From a checkpoint of a small transformer trained on Wikipedia.
Size: 13 layers, width 640, 10 heads of 64 (1 for keys and values), MLP 2560 GELU.
Architecture: LayerNorm before each block, rotary positions, no biases in attention or MLP, tied embeddings, attention and MLP in parallel.
Each number is 500 + 50 x the weight over its row's rms, rounded and kept within 0 to 999. Layers, rows and columns count from 0. Numbers have three digits each. The size before them is the row's rms in percent of the matrix's.

# layer 4 MLP down (transposed), 2560x640, rms 0.0882, rows 1942-2028, columns 0-79
106:408484493481455529496444559501600589530455501405547473471545417403514452547548484517515534479498544499528493593578498585422484423459468477527601446482447551469499552533533532550543533490485609548428461432520502436464517481546537496494475511
101:560398593418449537450522512511472535433508510522502449401494433404621480387595578536458474537557511530554520480492543526465496492528587394469574462460517449473477598487586505545471565469489598515493519506450557549475458511573568554504507443
099:541562529552513410477434516524481471527507498468446526464503576455482546478552523442465437461466485447532452448549465504408448441537458571428525442504571438517559531510509444523508450516544524458480503497455495562497479498612469467496331555
098:536481489529453510489501473430515530520524461449491422450464475507503499531459499546462458497564532497576450498473554556632516563540476463518517440541503515499487496522499506488471451464440545426425568609417466513495530491562528480610495550
096:531420486509440536519503521609558442507528404465479461480494533574570520484488526535426618431555519477506464448446419464512440550482487512497474572446468547602487476518476554592514476484543510420530447364442508434514524480483503509450531459
094:576422463490412507495507586386557502501480449479481483503443510510517494519471530527564560444504484558565483498450503508473558434530407516483502577419500389497564532519528446397487429509506516584550458494552522494454354439439511512501442497
102:551448520530534482485527481468502414485539450588566492569488539557476438446509494505427523594485433507473392436539426536563449501560503454641517464512524482476467570475570479490505479507612442622543490459462461578474571513431422553514502488
095:497503491443488497394595582566512455538527430498500515457523429544453510559460501603407561439510508499577436540556465548576497492458468492433516444500536491523578520494514493524482531402373504442435496489417484480536519571387502526442516451
091:473441463555546594498473513502594476443440550471525496529645456561550526466488460496538454494473526453568516511539503506539411557509517508529436523470516537534405474462453492455485479415498543469497562489484427502563490488516484490409419522
091:564441596600494458462462461436482484457596629445506545490542525566417429458498466545554499534518534541451498513526579513522565547539507526541554536454547518474540447431561473528524521459527499507512530423481547424459506539519592475523461528
102:389585439521427430507433494486447498629571587578536473586498438444545522543483539540497476445512506406473457433495516502440541498491487492560450505375521390377548538577522483582445425535494450574527486442467459480535532604496560575525578562
102:446493594546560530529526469470447555451502597527410489502469439569597489494441463585568500481589538509492467548570485531433535511456488493555411441430489564555405492467426540505462511558500530548481493445428588450443498498565500554433567479
099:556460537549462448491487474529477509499566414452577491533503497477497610523480489450402523546434532502494496467482512493511453492447456517474471408498476427491512365465458477627427435494491479540492439527496508553505445463584563467529547503
100:521517530475511570540523480461499481431510559501532468494488551502412508449464473542575422501499440480586555437576453474404437510490411516530438498477576494536501572515544462511443474529450508545485528462547441531522520509638476586514444517
096:444548530496519584529464469467447486458540459481580483527585475494459410491525517554609497556479564456483591604522517394520526539521572396471516508534403486477513504528497471575498459499598504472508481445529483514513505511480439537546580493
101:550505531498383494516439410463510540504474365512523550420529534551461466492524486479568531606554492502438599472509514509587520493516491568561506522550471636539439532586564504458495557421407520580589569522436518427460601467475512505497454447
093:442454483478466584531447505546573497441390534495581571531489463463457440444532494557495508511534480534520499661521509479466469472460507476448564479489496558565504491487435411522370446459509461526493532574541461522448540480516450485519478542
096:513433532468439388496546514618559580454509527361479497522541498498438551442473503470502545495448423547537412533509527508557494476433486516501487469436440530508529586466463484469395534559519450463591524446506398527503440480509578519542480467
087:473481434504540451530497472422541492541411413435406531578473500525493524461472428492428597484493479530509537415479589487476459567533496410536605547500532493531466564498451483507501413506532467519468439521429528491451586459487503458523536467
100:404511477483519470519422533531481566507447505485465573417527556483453527513537536444492513475622462477511550395490513488533527563547411511472488581421511437493513540499444590429573470485488534529428499450444452526444528598486444565440495495
096:463512463569489448411526544395431489468441555551456522467448495476509451435514519485495470460460453501514494498541436575462484477594481518471543465556443523577552683471462500423480438493460485573432539574478554432425386512482576497462513467
106:458452437493521509573420436499440596519552531459450384568561401522524457413567564487429361495474536566568427546588518495481508485467446544494461481486417565510456499501499550596430521461402507468533558572516516455497479420440427480502558540
104:471580483564469561405530594583454464508470428405511472531556477576443501489541504397461593504490585447563495415500513573508515439489436561503508539505484528411484384503528473433615537441511542479533401435504521471466450488425424495461460526
090:431455587427496518482450534508472595545526534561445487464479515460463501545485431479541501611517443467431529561481522555553460425503491573630507521474462428493520512507527572579543560457436556513477474395518512361383497536506465523492536374
103:520529486497514608483516534515512596453503552647388470479484387454550483452536547522462537530531598588522440470477449541517546492451522500563489490500469507474554443508491578437544595450453490491502540464431485516460455597502463520517556490
108:497469470502532524508500426452516520473523530535554490499472503482499533506373422428424426475475552465538465501460441473589587398520498590531435516517512528478476492555529459524548573515556514408459473418603497407538456557545481460519479507
096:477595441370514517437434547514568422572601580518499420432477449611502523503521526441450494509551499379462468484548594521511442491514522429547510533584522502450521576506487452444494458550458517564530516425505456414497472620552446473560503496
089:514521561499490492407536599539563561472472436504521499541452415509464499524451471485465528570510513501539428362549590446509571445524493431499521567469469547437446471470447496482469486543466398543585483544518532447385512569550448516487591451
099:461482471465522499422464524577536527519525480512407507501468508584453504454483572476575398535492510441527540428546523512530448528461575499522427487556482478481432471507527508466467542504501477437466558589482618459414410440467491501487515466
091:522528488480508539448501591451587568421448592501467535471599586537500490508510521489467469530524433463538502536519496533562492515457537494482487459489592380363502524499515503571495498604452281474448520495501436481539489582539590500468491466
097:473569512446383464462493603546510603508565445534476584515473428497448535358563417593432527503516526522511452515525443571541533589456530447494463488516452475552488419447392512580525505464525446526535410553544492376522512474574456509513470528
095:448482490529454552528377516447560525506427390508482523531492488519503585517521531528466478541450485549502522500532496553572496490507539487540486484449461532436553541657578533563387456513548512499439521482505430524585491586528484470461493408
101:440501447530437459508499426526470479486527592488468443566470449433498424540513476465449470550536498533456495415464455554553402511510450506496411467508428555545437485508407479527482566476533491548427491509421393542442514522518485564575505514
095:464492571510489425464454527387594516456505563539500538494521516485621463513427511550519518502436473519511613497428443474537615458561506540491477571471503547526571467385471522452480453464442508515580470511483465549523437461573522489494482554
103:488490544465522610534566508408469487419432495520560444489528535485556456529474578556541517520488484476502494464469461544430579476533580492400585485507453539401436562485536473545489475491485527462501549524478441565499555522469473547514446516
091:451511533525535569502549498521460503496550442359485540547500459508508487494482470505469511535473548409579547599467496525425408480535530476568570530485474487556520451470522587567524493509477505493565520525411482477493525493520487471471519546
094:577503485428446465447505443511498555471436541514532448491525449497453499463440474357511600479433473480535443518530397516500429477415508512496473522489395432531514477519511463501467466541481533513515517549513492510524559567418486470471520513
104:553518520562409570518512509509518514444550501607445522482499533573472575457463510500502486518481438534430456480558480459495486455509604503406551474432454500536555466519541449491521607517515551537433526517493419487471500586547526624488522458
096:420451534488449486471470422499506452518442485507571478489473541480484528563557443537528514502467461532513472523507454507492519480455442411442584468514517522494470491462523475543460471470511518590425524501476500545512502514549483583484514568
095:538523445524506537532551519459450537363488420569487553491434451489500529536470535538415631495554552467494527566477519496591484474522575563473514473569548562490409530476537517508500485619438451496452457596511417431580491481597444465485393502
099:472521469522444488522516559556462568456483413503539452406434490530437586507551577582354528504556437490455504476500492578518451447435514381481455446551545511556450478470474504479573515512497516470427504470532597497547534588534551531418475489
102:447612471479522524467520427516499528601475510499484523416459471567456483454579553458424523571560567466511500542454420513536507600496385441558556454521545509536504425485588489571455532565415464590507496443607524470523500501546491500534485501
094:482570455499434516520517471482476415465507487496397538546536627426497464479554558424607480425478579424537523556482517469453502585508584514433545462535563467533513405500453496482438544516512473462509451488523589466517599440510654492485544444
098:564482398417523461414555491586532563555411450487581554474528574479537438512531422489504449538519591506577462473564541491554479525607527490494532445487522572505534471500492506436516470490495554476429476508529520482475429416499466549443457578
106:602475523421486609479526598348465499445485516474398483551459451532543532459597501550525474497599594482428557584512527460587450432466384536507622514482437507505475471543533515541533516567594472416481547535573560425482436497395519460510524493
098:478416387418496577506451404540492429511461506479470534518523595469555434489525470534506488600425569539508502444553452464490409452545478562528605467551467466579500499530462496535585497486566546491475515520443547512515545509492385520574482491
092:443466535424502451518473605507487498506445513465480485541517481553529493566596446362483467520586502445509567539445548568550466589527485509566574473471505607530539417526494556477489529500545473595544373496472472359456413519556475482499484530
103:463435528434574488484552530513458537462472483557473333619478441432607450426540490564371548519536508589612516530466510498556468511530457497486496509483512590371501496500596436450428530530425532535504487460548505482504621557519555462529553522
112:429481509505418456526509488572498460414575545414526456458595592451517485488495504550493427410450549422557556447488494482549485458465480450572476493540490536526539472514460514589546537442448461401517508549475585479501468528496478399408523527
095:468458521525395520510520493557563472484420423431560476516449519481446488484495566429418487500541483501579543493590500458440586536468399543456536501503497388492564369481509540588488450539393520453528471459527462581475462445522412448427514472
096:586577507587403506438497566518535483584449441406499385471562460458476572431543580495513501464407479490452449395535522506504539514477512465441493535504518461457431424541580516468479533545483508593536463516533451448482559457574504538521441537
103:490562555513466415459529511507479474439540507447411516480447555498579585515493498515503474551563517538452490501449471505493568486459486445503485521487384550483499534434519453475457536540403517601500525498569508488608402545464517547488502536
101:512522451466463495472527418518523479536531629503519486536526513532504497525465554513519469533470504407525501424439525492502516564536490407476457496655431521494514521539551456489478455492603500479461513523453571562520524582453509348497517517
119:485450469520490508592466477547535462519522465546583520434469540503492508528477505516425495541422510507512474487370418559620469482534525470574481388451376518525443505448491499600506535439483464417523432530463521553550504482518549515513521478
089:431441552533532476538485583491571527486410442544627525446490574493472483469436550504473485518552520477489477572488626550575470451578506518495543405463443455494466483505510369494549440479552554477441445537468496495487507475450450446525547574
090:531540566525468494535517433541451465514465437500462580520535518435544466562473497555399565463490596521565493463601511532464619503548537532474510519574469493500542532525547431541596474492401476447669560494479497429535553517447453524412426520
101:417476486412421590513391571399562579526493464518516443480504576555468502467412519457497451512552446479513534445503457398379448453564552452534444511433413453525579520501470496423535490446374458482526460451469577519410592557439478543559468485
107:399518469543454460528565552417507505581387510506469525602501477534530470488390396437461603480515553488596420512502548543602410587480555479458404377480520484546560423535453452560489518485546438437470503457458537618454478635521601435541546458
096:474457496465584623504476510480536550497480429539477479534373472529478407505551538501463450485444558434554505601484432526532497486453469461448513531434508468501563605458431540415525423430472557569524561487503453407457533561532443580540511496
091:559564478458518411496459471543519463500513488452489547578513436455455517487485512554489580485438573508462489580555471474516587468539571466558470440492544523440477434452424505492441530504425506463480458517497575547483554528513431604482487532
094:499548430449477595524389524497536556473505420515521443488524419488526493470418501465500545470420467436455462420567511463488514569480438436540516452550484391486471490484466438440488486475525462584495535481519505544586525522577518599527557527
094:467584454561528431451591516508497432477609456520500490475465546461483461451486543463457441510522589531546413456536552511443575594553559440453479498613518508456531505386527517503480487501537436524533511463457504463474577556515527424495512472
117:487489474468457528412490577517482442566501505559646553409486402474557448496450379546433591570417553519448533487520436527512550482544560470511448587458481615462416510478586615468474489536551517488547478548493434553488535527414467547616480558
104:570476489478425533551450471545430488526508506505449534520546491476452523394519491570604458489489351463501495582471493463496492433498510525522524508491529472529457493477456488503403433462556579563461461579371446504551456466529448543594529480
089:527480473475422485471535436570529485583503484572579501514505491489512480566527542470516479486415477510475482456559518465578492556506552454462443542476486500497468468531541536601508511435456518546417469509502487576462471504499502496489515494
092:514418584479477523514560478476484437421402395530547567507522423592556483494469450507564425579517511493609414544503532483518536496401577544494548510522542531518524520451469462527499621545483469451483492462586529532539501544490483539455554502
099:423549525480478579506515602407570560429446471411490506499448388461455432580597512548475472480465490537498545424505560527621488505482491484408479509552516425445523470460535554522510472446457551459428470439511530570502443423506506511539459441
094:515485438417476460512487536531488592559539477550540477387546500517532495464516484472513399508487525502450520406418580525556420543466610525471562548584497492523499509522490514519451459531558469503521507469602513518549500448455503434451562522
094:462410482559500538607427526515507507518461518378424521503514529528531536562464516477494478503530491479443510542526522510400565459395541500507477492409541550451549515507546491430460584503465444471468519487469559574498501537550534476442488549
111:490519482489411461481505488477553504480547545531430504491621604396567544652463452563464459450493608534502454492577504437560548466504457448563551527476451444465493570631458577566501449487503533487344456570521504469568600558486452559517601538
095:554560447463522436415446467402506487460448528515487514453555560538501594511497527453458504484534489493554450479451491403454485484550523505397492488596530559601478500455498521485542511514536516585520536554480551489445579575416471517466472526
105:580504496480524419487577521546493473477442478577541419499500470501500521568493504475496503553438552532539512510586417532437432512465547506567494541488546518460614551442477566504418518470522531499491471492498521506443520470448440552491512483
087:457513568548454450572415545418573432546459500503507471452523464504551409492528469476506532441513450450465544480487503479511588501549371492546562508493574567429542496640466527550446556495404477555512453554553434503402616574463477459369472523
096:519507514529429549469518527428541478478575549523517516514475532458512402486428459502518471554550454530451533553491589488523473512621432438491462436478493498478540524400463546639477500525539586532526509419508531449549514493476424544596452539
098:468513520506486531442486434416483480471514532533460556480559552500565565455554532402556410461453546528467580549442495460534477498427411478508522545531432441467544580485493430540534556521435615415507542518598574520522467564522541488470434515
106:430446501408574585535465457449543505428537552508533519458518529444447462490541447536533492551479439446421414446577529539495441459608455458418533550403447538531487453485475503432491464484467485414484478554510513490485529514507644524364526597
096:537520462456454504523528437499577464473486497529577569456458465553412561543419521459488501506568553582421498533488491471576429511439474544556604468516510485525428470460406566473467471561451554406492536539540483473535541514556521538458498484
103:421527346531520547523476578494407455532534496560474441602548573493575484495505430516523513461557445554497371464453531507479495530517471498610492535529406439540457528519436449562532520438570528595485548527505464499561535470568522576482426445
087:514482479515419487551521460478624483483478515464549561484503511485505616515480621452527411546391427524466503411526461541504524374515562499461502414484471516524387622476452397507514473500503510506561529468573502512475487491378544557466509466
101:513506450488549523506405486454552389394495533513520408472496377566572499552520450555445461383487489488598575547497473399470569528508417498475403455570587516513536504486524473437581434529505495471496495559450479547588508554523506514534419531
097:456423327521486518587465575579466487458485594437491544385501616442506432569413613508472525571566533459528435537543566533438465499559443458453476472487509474565487499468464452501485510463582472600488538451481636613416451531500423541576510491
099:526539513591567548561530528455499493507532538439601482501492558472478460477505461519464484497477527455394535579436421457453479409442472540483487476482585508538530542507553505416557554370529428521546481378440535441445443611489523512507508292
099:587547442494434409493480668458527556601510548376495454536552499491483450466528519571446511479529541504496494411551461501492498479536468497451524500488479513461482531443548539521532566539546488410442533513585445424413568514389530581482473444
102:590456501504472439539548612515608530455448409412497509504398438495598531557548537545454472436466520439552429562516509443478486461617547449441490522497489471595484487605453571563570447581457493548521444466459479569487500472512467581476514529
093:509526537498538459493420464438418410458505515605533566520529500446497522568556595575518474448525443518464629506486471427472422509463535515494449569680510583489501511542511494479577526469526509548498523588496538415515472574462454458506500592
091:463476529572512589506448534456587493559437476569483512514635490537590503515514509531483455427481489571545488543519452496516520556549494475481492495435525511537522528481449549403528556491467652485510542493516588555487545558476522477521521454
108:476504467293446524512521545454434472579498551497500480528472588480412475570527507491526511593407634536538487474517521542427453431470550531584512524499582458468510442536503478590485604436530470575453491554477541459554510465570476555465385489
# layer 4 MLP up, 2560x640, rms 0.105, rows 1943-2028, columns 0-79
100:510576591476462476489542463444592464474410531501530541492428459442473425483510402543436502477527593629445485483480497470538530387568528444521541583465526428439446497529533444492468409553491559455442598491482578496523435435553535500501438475
102:486508588479442525550486465523444410549452537474454489514495486491469483574525503511574557398473506558411493493516505520386456485457480501390432577600475468521430491514417530518503547540569540475538578488542531461501402473468529540492475572
107:454457542494539432473464526463493421489547591526578547550496474550468485461537494553508439564520548430518497409472412447506559468417519526493531568551441536482392489534528602507495508462472617496481440566515527527450464478546611431514473466
097:555417499605437539517516459520507542560439475530379517547394497518519495449511448394446565573488429543401635565568454568500561525484478543579529537534550549548477547536463423420530523491521522359449426462513554455536501484479465504433555510
102:499469571441525392535524530498519421475537465515462512507483507554531521434469548392534451560516506530500577515410438515472526505477496589487501496453470487459620576463534606457403467543534521574523523551490518428643511502489506460486498512
105:577594461472616474547483407375503432529495559542541481520450425571551481504479559620547547503455510414536620494559490614507436336500473479472509447493480428591482576469503450589533415433495578479437597434564401501423506457479501428446453502
101:498612468438475400532480419401498481470518545435363526466475526402500543475417456537531382498510494427539470504476503474507523467407541517465480540595434485552502485487416489569491427502459528485553473609478512510538453511428522417488451469
093:557455474488533531581518514526407450507511480557532538438514501477492535589521577534498457514445470554466481536540498478531481452436542535528530551439548461553491557452459607510485423522504577503574480487411552493568499603546486545564455562
088:526431551458449454489507545540558553496505553502479492460507490422496522513490523442535507411442482538476514463466576478490478518519534565561461481473548559534504467501532562363552470492511547435517448564522382587502479596476453424376562575
100:494451558529562499566461497393517509426479545499476533565563532527490491491543440526496480434481536477492481525562482498517590460509438426542623549448508441381462457437447522432391424472499429479453444531489523450535454472460545498523482499
099:546384550530476487506550449567488403495578581462498544542523508498505504436465408445525474494607437444453533430508513543455550515492620572474535539474522467487460450512512479445493395446528383414479516500401490417456403510480544605500520514
093:486524502503460538484486473495531514546474503536502519511440491513424453471585468457531540504559477479508471508540540552609551520614444556528503455459527568484499466552502434488509534513436509447492525527541413528424479540464466497530501505
102:600540547464484466558487449526495490531507519533418491503488533470413458520583491447463511375548532416552392544531481460445526419641453460574556472480487567511376530634542579474421537413456523522542468527478471542509422397449505507482452484
095:440447538433459405595485512459505471490528458501512498462526492599542465396500487458464502583461409563495498471570471538555441447535460526464479550524521553542460465461480558447511445502532447548394546533476445504574438481579466580502504533
105:505488597560451487581406419408553544543557396522480528488423614430593466425558446483457511543537528566462441532476502472457476488495507495453507540503487555524487529553568504555588531526477492471452523475387495383552533453488502456414618481
086:569529485423530478492536517509423439469552546524424508467501497573602564583414611494519468450494535442519445451554458556481499538487481507453494472480444430512502458556480513518638524528506594481601458538511534429539437453431433439556572416
093:482486543428498487465491501505502492514503505430464455524561430501477493376464584560428585538509585464582487502507464417485476379440433453526537473519514454512450505436553400554438507524488471480611442477540485469418495571465566472366572412
094:443511546504504545474549471512490571395546526533465453502544593568540393523479578488478446487410536516530504542445560428403551491451587519433435464518525469562440489474496530487458461479434440501463504520615498502556518433562526530406496443
099:503490497491560413552503532510486498487506541486456486501509447635491574490485620518510377456556437415459413530609468497442560497497440527468562611507478516449480554610475445424511523569412526614528537464456495526493447511533491487442446506
097:592527435549506513484489488497437536511521540533459410461535404476480520481649463513516451553496489471470559543430467499504495566565495494586505558484470498515585475592431553457610538523355496530486474469423544478514486545521486473549470494
101:455459532516547501425548539499497527468476496543471503495452472499523412566458494467531530565449516489517489447553438483518421505555526595538414485498370495510441532516519528429474551545547475467399572464538473504482416543474454527586563528
099:530559417471409527447482492610523442583547476547442521481561503542537566511485503609549535507463575516499464544523515465436595528511452516542388548533488512576530571463537559522413455409418471540536471527473564355559501428512431391515508431
095:537489500494506464471415495500513480479588432539571502454516471550479516465518536505616561491488420501513475515391559437417489526546549540553517500565427510516536509470431480449498560457486575622574508493497447510500537417413577539463495566
104:498574519518516412385521489436515482453550499524452491491428505477491505522550590458506461493443544468503496505396517605561525573494469467492574586527512542518481492531456493483491542557501549566532484519517422470473441465474523520516429499
105:561566515508576471507510505385459528475564516472500494597560537517466482597431507478489500562499629500467476493449459483491529528490523452449528497516486481432446489511463569510583436462498435476465511454469605567537418515543607556504495448
096:489526404587473480395556473456483499524510493541548462516542559451537424532427476491608511506563580528564465556599591499506481518488457452436380493579502461518548445467473579351558440373561525538532487565490450466450514504514387532437489491
088:532453481466448475515393556492480477474455479556504502465613586493455546443654473488474429481485476512425449597433559497487527515457487590486534467506507549498474512509506365498535548533487508512456554454543468541635611412488416460419579532
096:442552450489434484398548521533501480503469443558516562501497555442467381475465428489501443524582467501492404487503522498464505476508422428505478502455478421587485489557500492414499435545567433488466551525496470510414576551501545443456486524
096:520607552529466600519512468484468552513579557498465525529472311455455535523429526531453464514485493500499408502571506524490490496477478538357466499502455523560438531529464538470521515473530549548448485473498443372532513528502465492539530423
092:559523480522587391454532559507573520570536393480478497510488569505463464499386411489540511519495526504468501511644460481537553406595459511560470483490462466420481547568486514502391424580495535491503573416440508570542525518455465568383582543
099:526594452501459566424486462535435534558499536534508558497460458555535541494559536545348509430401514566426529532468417488469497473495518474497448513533539494590526420388530492467523503504494472518523474477351503507529418514447626521504561462
102:571466423465542513458438573479501474544574584589456477448580418538503457507543412564476486497512478516481477456506485577535582535391461568516546577483419471451458546569469447516519536563515510454471566565470481509505478552498537492457485521
099:482499474514433443555488532561453454528481471543523543635482466506475491584460468487447555494531535453493450559420504415536466545459515495505460461591510536468445479483439592448538502457381512509495508469491463413442440552420406454540490492
097:508487482529568500427492418501478504556601488510501482470546483451469505505487588495604489484462538563473541537551370528499582464445561552371489456592466531551531527547526472498512418423460480463507457496662521513544447484419498440511542508
093:545494483483464521404408502404552504487504456517521482631451556437521447498431507498454511502562498459628508506520506505503579497469417572459507467413469586520495522540544404402562452504575505529497451509434521494509541533505536510531487483
102:455543377503470453450563481569469535516459472527497527466508506577613476596533483517471490508477527581526571524525475514503524458529589528537550414490558484493479504416547484505545516500530421489522462505520581472472530560460495489538539441
106:559606455545483439489636500406521591534467485488468507536505518459506533518459481451389426488529520565543410497466520471494604488488477533564600508437411435455568499469499492552609460566552505430466554474447515403503617511571500437525528514
100:538502599447587495421542488501505550465467531558472483535447456458456446540469467555449482559407527536507550541533464523379418450456541511521460535514512525498518452400514440489563495513412471523472503528547535457594401477530556595542589523
101:540570507466465463573453501472508523520452479484512538507481396504539553486478494502455497517571483508482465518460459453452509525427436458518477519562465534516519466502497475515484496498577499496559507511360416481543464459625461539458396469
100:528392529536551486435404433462449496448481498471498540509550530493554506439482507418553470534420482549500599452433440502375540596478448451500471443515523508496513457510515568458466509522487551553470441506457459426403507533429474541478492522
097:499527454557555438500518495472521517434532451516502460520469554464536470613468519455470464426429462523455540510496493504414486441549419580536534457417401506473499671509557459479519561518440578486432575525412558531614504533505539412582477473
096:473524560504551501573613452525469504460461422387547533495415547498521530441464553567475497501507442488502490548433472601529453573544557438531518477392419492539495500505431448535525529570568481562549526564468504494487498437597495515558354549
102:558414460582480439459423510513470491422473581548480526511498556561546521588417616437544531456495492501525473553436514525409505468493436489480520511577519451527462469450491604426588452443455581427475508490556470432503527594503452447500413515
106:589469520486476480565532455543462485457513538471536399492526521519515568457444491455505578447492616500438446534482477442551543440559524463530479457539478530397472437569390566537541513428509497484462534507519476513397494566559455536534527590
106:522402496467475507577478557481524551478457497515446500500550460517516501430539450606564580520524420466474451550378407559479544434402486560485581535537495499468612471478526465515438564520507460443493460528602533473478530482495461482453495582
101:602477507481502489451509521547560508445504523501408443439418471490467456488453501514473402564570414541541458475613529422495545479475550536411469552512506526501463526441476554514568510493460469522508542483590530522489515567562553361415461449
100:451516444432550593478442476578526454439608449517496522467556509561473509523540476489459513631512514542505530406446477498541505494512630506559538558471632391525429523553485510555400541509525509479429466524529520501550493432399606488525582426
105:509477452504470502437511525536548416411483593501575533451451533445412539467444460451463503522451555506363474486439537549490513494493505462519477485464399487460415491437530443542454481564502501553500415568497453488481472545531526493438528511
102:605500431456549539506450436518396537539564509561481577460459562464417479525499519507527464518415485498526538610638467461473542473478444504501488554506487405478609471522553511498520462539497556572488435440493517450436484555527531570488522564
102:587452434485405422479518473455478569518537424466539413608560487525473549578516526562448539467525502528369510513495458506369506455504569445452488442535487580546532561501531522440504489483546508433473499492422563507566428542533462485609506507
093:519466494428503541449486460417503538486460559523556532483524393371561493545485530533486533525540513577524497465534470479482515377489448536545584533459509451466428469443484506536390513497395521449480469534571545520455467588526556520572478567
087:475530503392652534516476410543479518504638527563494491503408487579515555480511520539522551476525483504535537544467501617445611437501490472468466526511443450515537516500474464494559506486455461588513572532447490534558510599512518554506424516
110:535512476489565491443495498520471399536520385533518514459453581577409476544579471550436445607502520449418475507515549511594461536574528505491504402555436504502468531542485515448582540386473488341569421506494529495427507546479522464499527582
093:423524492432478538485467514460435563394400574465436566520531419494414472470602445555501473510441481517535507449530460485533509518545524474506424518514516654459477504513453537533505577493554536505534575458516476525468427459555530533458431503
099:537411581453559465528497460477479407465494504515555394569570512527473548543579552458576414533459498552471501526625428505468508499501471510485505558476492459478463492588573518498547531427486485553523525558575556479437493502567474569551549558
101:481582440459435501468542511478511482422531497428536472562529515425548451494609493531457542467563498555505554555507509595481478467533531490497514506434443389559530455364433451496506538524518496486604433458454406439502543379488457479458444553
104:551492497455431537431460510478536540557448455461480477621460483493487490450491447505460545562561494564524499544535473556482491569496477427496512524484529568493525490543482478468423460346584510474504475429515580455565479420588527445489523448
098:480510467471468501605491563498544517509518589515527526403444503421473534460498439457460515493565492454436621519503517407416483636550477499526428512512542531443541443475410523447525497484556505491609471455542509494507556491452491556449434493
097:502478505510458481533377476461452526525487512498480523463543498497464452499527465549465496462496488521537442492458502500500464399438498498462377469531493442501501519480483426363420508473489391572497523448566489457527491486494618492587417541
100:571502417442535465537483540513521588465519525545471522517508564503455518469474474562511503485570501429449441499455541498526490497425565502492494498442517450531491483483504433578476458455563462501476481522470502471529505500491464418485568476
096:511522477525535528532462447508497574573509575554511538443536603629533464495495538406454452527542558500490526483602457517505492547478439515548575428563511576499483482581462532525462602477483543423509425536527477496501562416489559545422525458
110:511475498524538478479558377443417430484470519452506478497516403482525497575529508493536527533423549499462587516537492476485532533492515492548536439548473502405527489553478521472413412466520527522514523408547558623461473480452531474529442514
099:590510598596483466546482525522450459450510494522408544519519492497460552495535561450547515578485492400470536474476492531517447553484498497461458475518416552580441664451493438535483447582494597471444567433443485404483551515515427501550524512
096:522573491465442449440527438507483537451443429577502511452442537517434465433449454469382429475450419486546474508501566500588458534407503461553587473527499485552434533497529450438519474470498434435422518536572497493512516416478409602539449467
096:510460545450394479527529438458500527520586404456438493535511479542526513484495535537506539450525496521506543490556412502520562570430546523518553527384521558579540465562423465580491593568512482453472501545372488532521452484555534534438433584
104:463528503453477649514576411561489458449525427513523435481517487464482428543532436556573567492459503545484455430493432557495503444449443483448529564580499447450510413470523604499502460528527450474516394461515495471434571492475492481504489462
098:525447512488521521515521554420524470510459508507416415530396560453485539586503466595423515524448406501499496543491502469465447558501530417400526519466446487479433540450466467462546445448511511471577566454509524499559477490562431550472496417
093:527504507456564564474413559560557456521493554524521453474495414478488458464449519545480454510461512451514513513479460511519483487494428524467475486515477413437522432487530498536523343448446566458620456508456529419424540537517491499485456449
102:521570448541598473569494492556596562501502424526519468475456585466530433522551488550466447486508521600509490542538499441596501525527592506474457512546486481550493478570439470432528580471541538534525535446542478512437507511472509533435445509
100:463515385563466490493458445551534457533437453514479444542520501497581506534422578471518651436512550531529501511623518436517518569427503495465466524551502525456475507464532485502592561521460573467471480517475561500449510574538472575491490515
108:402456502550533503431493388502510453519486531563523479464543582560529504534452458500468554534502512463491468472425538475470371417495489531452601505459540504552452482554505453498428524409540533511556500444513452486464542485532563587506573479
091:515474504507534494518559483489485462599533421528594555560534498532462519441524525545535403480488514480435559558475479412520541483452527550462458495442453491594509506332533582424499458633435555468448610492561501514441495392397448537542541485
101:536497444501473482456454465582538506502544569502469513480507435455492493478529603556566516493465417435538574465516527540472479512627473533520497465516501558571523470478496519534508458427530425465463497498469493460509573390554630420530470403
104:626498407563516455549525488498507555489410429561476414496517431495536501450450520479426402493478511537449542505503574513518450503479512492497521465430452552522460457573429482501562521513403563575526492493554451584522480549524551465511488486
099:542554544446498515507371508521464463482580597398543418548502442492507552500530586594455396593491531519546509421570457495446517498454576456561489542577434474529579453543458513445615509535507430573577481529517484507513456456485505508472375601
079:490562469577575521500478463507492497559396496500409442486499438519558434484498463461550529536503508443599478460410461459489582567481615430419411544379480585496505418485485501458509592401446514554551513483457485487519530463338523511503547599
106:513543510495543489579491536497468543495521509492464540482519579511492486523451613479546523534531489421522455532513419489417468487503485486545487571558506438517444539556498566491460511492497573521474498472464361602499488503512479504462582534
096:507433521496519502474597471482477476477547502518542477562496542456475520488503438595497461478530480492548487513589595479485425557468496511508424468477471506409501489512577451505478500579508513460494532491497513539485528505504526523452516460
103:566488556479667487475530460490495535432474472515521458450512499427483434517482491503511510544557483506480472471617502488607412438499460499501507526458498371515458542499540451551480529430488585589546466490543454397500525389515554505457607452
102:479521529576530506438502555518548544541572502525509556523521543490519496457498465505557442558512564502476510547455382429524538547503522525523549508487531523484574420527556458450477528619571466540421485566486514512529420507530484458472515477
098:453492486530579563498522474479483507506522501607422495410521472503501477451447471524501542422469484526458550422512500566529584480501629537512560508410528520502486416466378521445468503461439418489541466562511530439420492490478501482484525520
098:527583527526456542522460499448624457532509549459514462544448520495520563527497493494446490505527523473577538564551471597523479564494465472469489495462396486518468486493478519483626599454551523454467420453585520505513489448509540474537533502
103:514414623468526460543432446449443492511484513424386522514511552447460474512526424528513430526442433398451509524540491587480412460550531497539510512436525411577334512504477508550484504456533627483460509515476530492454487536524530456372490478
094:429516534520498534455562426526549499408622518532614521498446474457453497479521476472574518549491545556516539541501506525532474512514430519452499544570507516546576552559473571459483504539502472497428499462491514409530468504521481480465447557
099:515573502518438507506493520498449506490439544517514491372487462472547440497574410527502509501453533590493486557524506463491462490610501477485579547454504436420510495530532491543540468565546461598468519451441425440467468409508499554528551454
106:467536497460574507387512506526562484536530550571469544527528570452474449563513542581453522532451551512441493473469412565525534489478486483564584486513548476465541576487487442475497519450456535492465376408467481501481536452501503461493532559